config.yaml
num_hidden_layers: 12
hidden_size: 512
num_attention_heads: 4
num_key_value_heads: 4
head_dim: 128
intermediate_size: 1024
vocab_size: 13038
hidden_act: "geglu"
norm: "layernorm"
norm_place: "pre"
norm_eps: 1e-05
positions: "learned"
qk_norm: false
attn_scale: 0.0884
bias: "all"
tie_word_embeddings: true
parallel_block: false
init: "normal"
init_std_qkv: 0.0272
init_std_o: 0.00556
init_std_up: 0.0272
init_std_down: 0.00556
optimizer: "soap_variant"
learning_rate: 0.00461
beta1: 0.95
beta2: 0.98
weight_decay: 0.089
lr_head: 0.00794
max_grad_norm: 0.5
warmup_steps: 200
schedule: "wsd"
decay_fraction: 0.676
decay_shape: "linear"
final_lr_fraction: 0.0
batch_tokens: 262144
max_seq_len: 512
doc_mask: true
train_tokens: 993200000
max_steps: 3789
dataset: "wikipedia_en"
Each number is 200 + 20 x the weight over its row's rms, rounded and kept within 0 to 999. Layers, rows and columns count from 0. The size before them is the row's rms in percent of the matrix's.

# q: layer 6 attention query, 512x512, rms 0.13, rows 250-255, columns 192-255
# k: layer 6 attention key, 512x512, rms 0.12, rows 250-255, columns 192-255
# v: layer 6 attention value, 512x512, rms 0.122, rows 128-132, columns 192-255
# o: layer 6 attention output (transposed), 512x512, rms 0.116, rows 128-131, columns 192-255
q250,083,177,183,172,176,180,168,228,226,213,199,191,172,220,199,158,193,210,177,193,197,182,208,224,203,199,209,198,197,197,192,210,197,158,241,202,212,216,186,176,179,219,214,213,226,198,194,165,186,198,202,213,179,205,178,222,177,173,162,169,195,216,197,155,195
k250,086,202,235,190,197,175,156,200,199,189,216,198,236,210,202,162,192,213,248,210,174,171,223,198,200,197,184,217,235,184,201,222,213,152,230,195,221,212,187,145,211,239,198,218,224,198,237,217,199,207,183,197,198,203,214,190,213,185,205,176,207,159,194,199,200
q251,086,178,208,201,190,197,266,210,175,236,191,183,198,230,181,208,227,220,189,196,163,186,227,198,203,233,198,215,232,232,158,193,246,201,195,209,234,198,229,208,179,204,178,180,233,205,247,223,211,192,207,184,195,205,222,226,195,195,197,166,246,204,201,196,211
k251,091,213,194,208,181,204,184,216,226,224,155,177,232,210,213,204,214,183,205,230,193,183,166,221,199,251,221,228,188,203,185,209,199,216,211,178,204,202,200,226,185,191,190,188,205,156,208,186,194,215,187,204,172,196,214,188,185,214,190,190,190,207,204,270,233
q252,083,222,184,197,218,180,229,215,177,176,197,234,218,186,222,208,251,201,209,232,191,230,214,184,206,200,211,237,189,178,220,203,199,206,204,184,206,239,214,196,213,185,214,206,223,211,209,180,209,199,206,212,189,187,162,194,187,222,212,185,204,231,179,187,218
k252,089,223,195,181,192,202,197,206,184,176,218,216,194,149,187,228,239,189,189,224,244,198,184,233,187,205,228,208,197,227,176,178,192,191,170,200,223,197,220,216,209,210,205,204,193,202,204,184,196,233,195,225,210,188,164,181,183,220,181,227,182,213,194,224,202
q253,084,202,169,212,156,204,200,166,198,186,182,181,217,215,187,194,187,170,211,200,187,195,203,193,174,196,209,183,210,188,204,203,193,183,177,189,191,206,230,187,202,164,221,215,218,244,223,209,192,213,208,226,227,193,210,202,222,201,224,220,231,202,197,188,205
k253,090,212,238,237,167,183,207,190,210,187,164,155,217,221,206,151,188,237,197,179,223,195,176,202,186,213,238,191,203,179,186,166,215,210,160,163,234,220,193,179,216,187,233,201,222,226,193,226,148,183,185,217,163,210,214,187,184,187,212,179,199,185,221,148,230
q254,090,192,189,202,147,211,181,183,208,230,248,221,206,182,206,202,202,188,223,187,219,205,201,184,199,172,175,200,206,221,180,210,229,216,189,229,179,223,166,180,213,217,189,197,213,237,246,208,216,198,225,208,142,226,182,216,224,210,165,190,196,202,202,181,190
k254,094,176,197,219,202,199,248,236,195,224,258,216,207,213,210,189,220,178,183,182,181,189,182,196,199,221,170,192,210,197,203,218,215,172,201,199,170,192,223,187,216,209,167,177,173,210,213,180,224,188,222,173,187,190,178,178,231,201,204,210,234,165,206,177,174
q255,082,145,222,188,204,177,167,197,202,193,198,199,200,211,213,242,205,196,213,164,224,182,177,201,189,169,147,212,212,212,213,191,197,211,210,228,185,203,177,211,195,195,201,192,199,218,211,182,212,235,197,140,215,209,215,188,199,182,195,223,181,170,184,223,233
k255,087,193,216,192,205,198,218,188,187,189,239,192,205,192,190,183,216,212,200,192,213,190,175,185,202,205,160,204,228,228,195,217,203,214,192,183,205,189,212,223,215,193,199,204,209,201,245,217,199,186,199,180,183,194,177,182,194,196,190,200,184,197,203,188,211
v128,090,216,195,162,163,209,195,147,212,202,215,190,201,172,193,170,178,193,184,204,198,202,180,208,204,188,151,174,248,217,169,202,228,252,198,204,200,172,216,197,204,205,185,224,216,206,210,209,234,198,217,181,228,216,174,215,192,211,150,207,206,180,183,223,171
o128,103,197,182,221,224,186,203,223,222,205,171,190,196,226,223,188,253,185,212,185,202,213,213,198,209,209,221,225,168,211,202,187,171,185,195,185,194,225,215,196,197,176,205,188,197,168,201,208,172,208,174,226,161,201,211,208,198,175,229,180,199,198,182,189,188
v129,096,204,199,204,230,180,240,181,174,195,214,193,226,191,190,213,205,201,206,252,186,186,174,180,139,161,197,181,163,193,204,193,191,232,161,193,200,203,168,195,187,205,184,150,222,192,197,186,237,179,228,216,197,178,206,209,218,210,204,211,214,174,150,224,177
o129,105,220,176,208,225,215,179,197,181,211,200,227,163,208,190,218,186,195,219,177,168,224,195,173,198,209,192,207,223,217,206,179,194,155,229,161,201,182,231,220,209,215,192,252,201,223,201,238,158,219,171,163,218,188,207,209,187,187,204,203,184,200,212,204,220
v130,086,206,176,221,167,208,219,239,181,251,175,209,220,192,178,245,182,180,196,227,216,180,182,191,251,209,236,231,206,194,199,196,195,239,226,207,231,212,195,172,170,183,178,174,177,189,216,221,211,211,174,207,224,216,216,172,206,178,182,203,200,209,169,176,147
o130,099,193,200,183,217,247,197,176,207,186,240,196,203,201,215,180,175,208,203,229,205,185,203,225,137,206,171,190,170,196,178,218,196,181,178,213,195,179,189,228,208,219,214,225,217,200,181,155,222,208,221,176,183,212,203,196,201,256,190,201,217,211,224,198,253
v131,093,197,179,186,228,191,164,196,190,231,193,176,209,187,197,174,208,197,226,227,191,184,198,204,177,204,177,200,177,206,188,209,169,265,221,178,203,189,197,178,183,203,185,208,206,217,194,220,188,196,185,200,196,216,203,217,180,207,176,210,202,199,207,196,192
o131,106,177,197,215,168,215,198,187,218,175,225,235,192,229,200,244,230,172,195,185,218,210,184,218,205,190,210,216,201,181,202,169,245,162,204,202,184,218,242,209,226,219,189,190,206,173,218,211,220,198,204,199,210,171,175,161,207,177,240,195,218,205,227,186,185
v132,089,180,213,202,212,180,194,165,184,213,223,205,194,192,184,191,186,193,194,220,193,204,199,204,209,216,187,169,211,240,179,222,188,246,189,219,221,190,211,227,196,206,212,198,188,220,200,218,212,192,215,224,186,201,186,230,197,237,174,151,179,183,216,200,169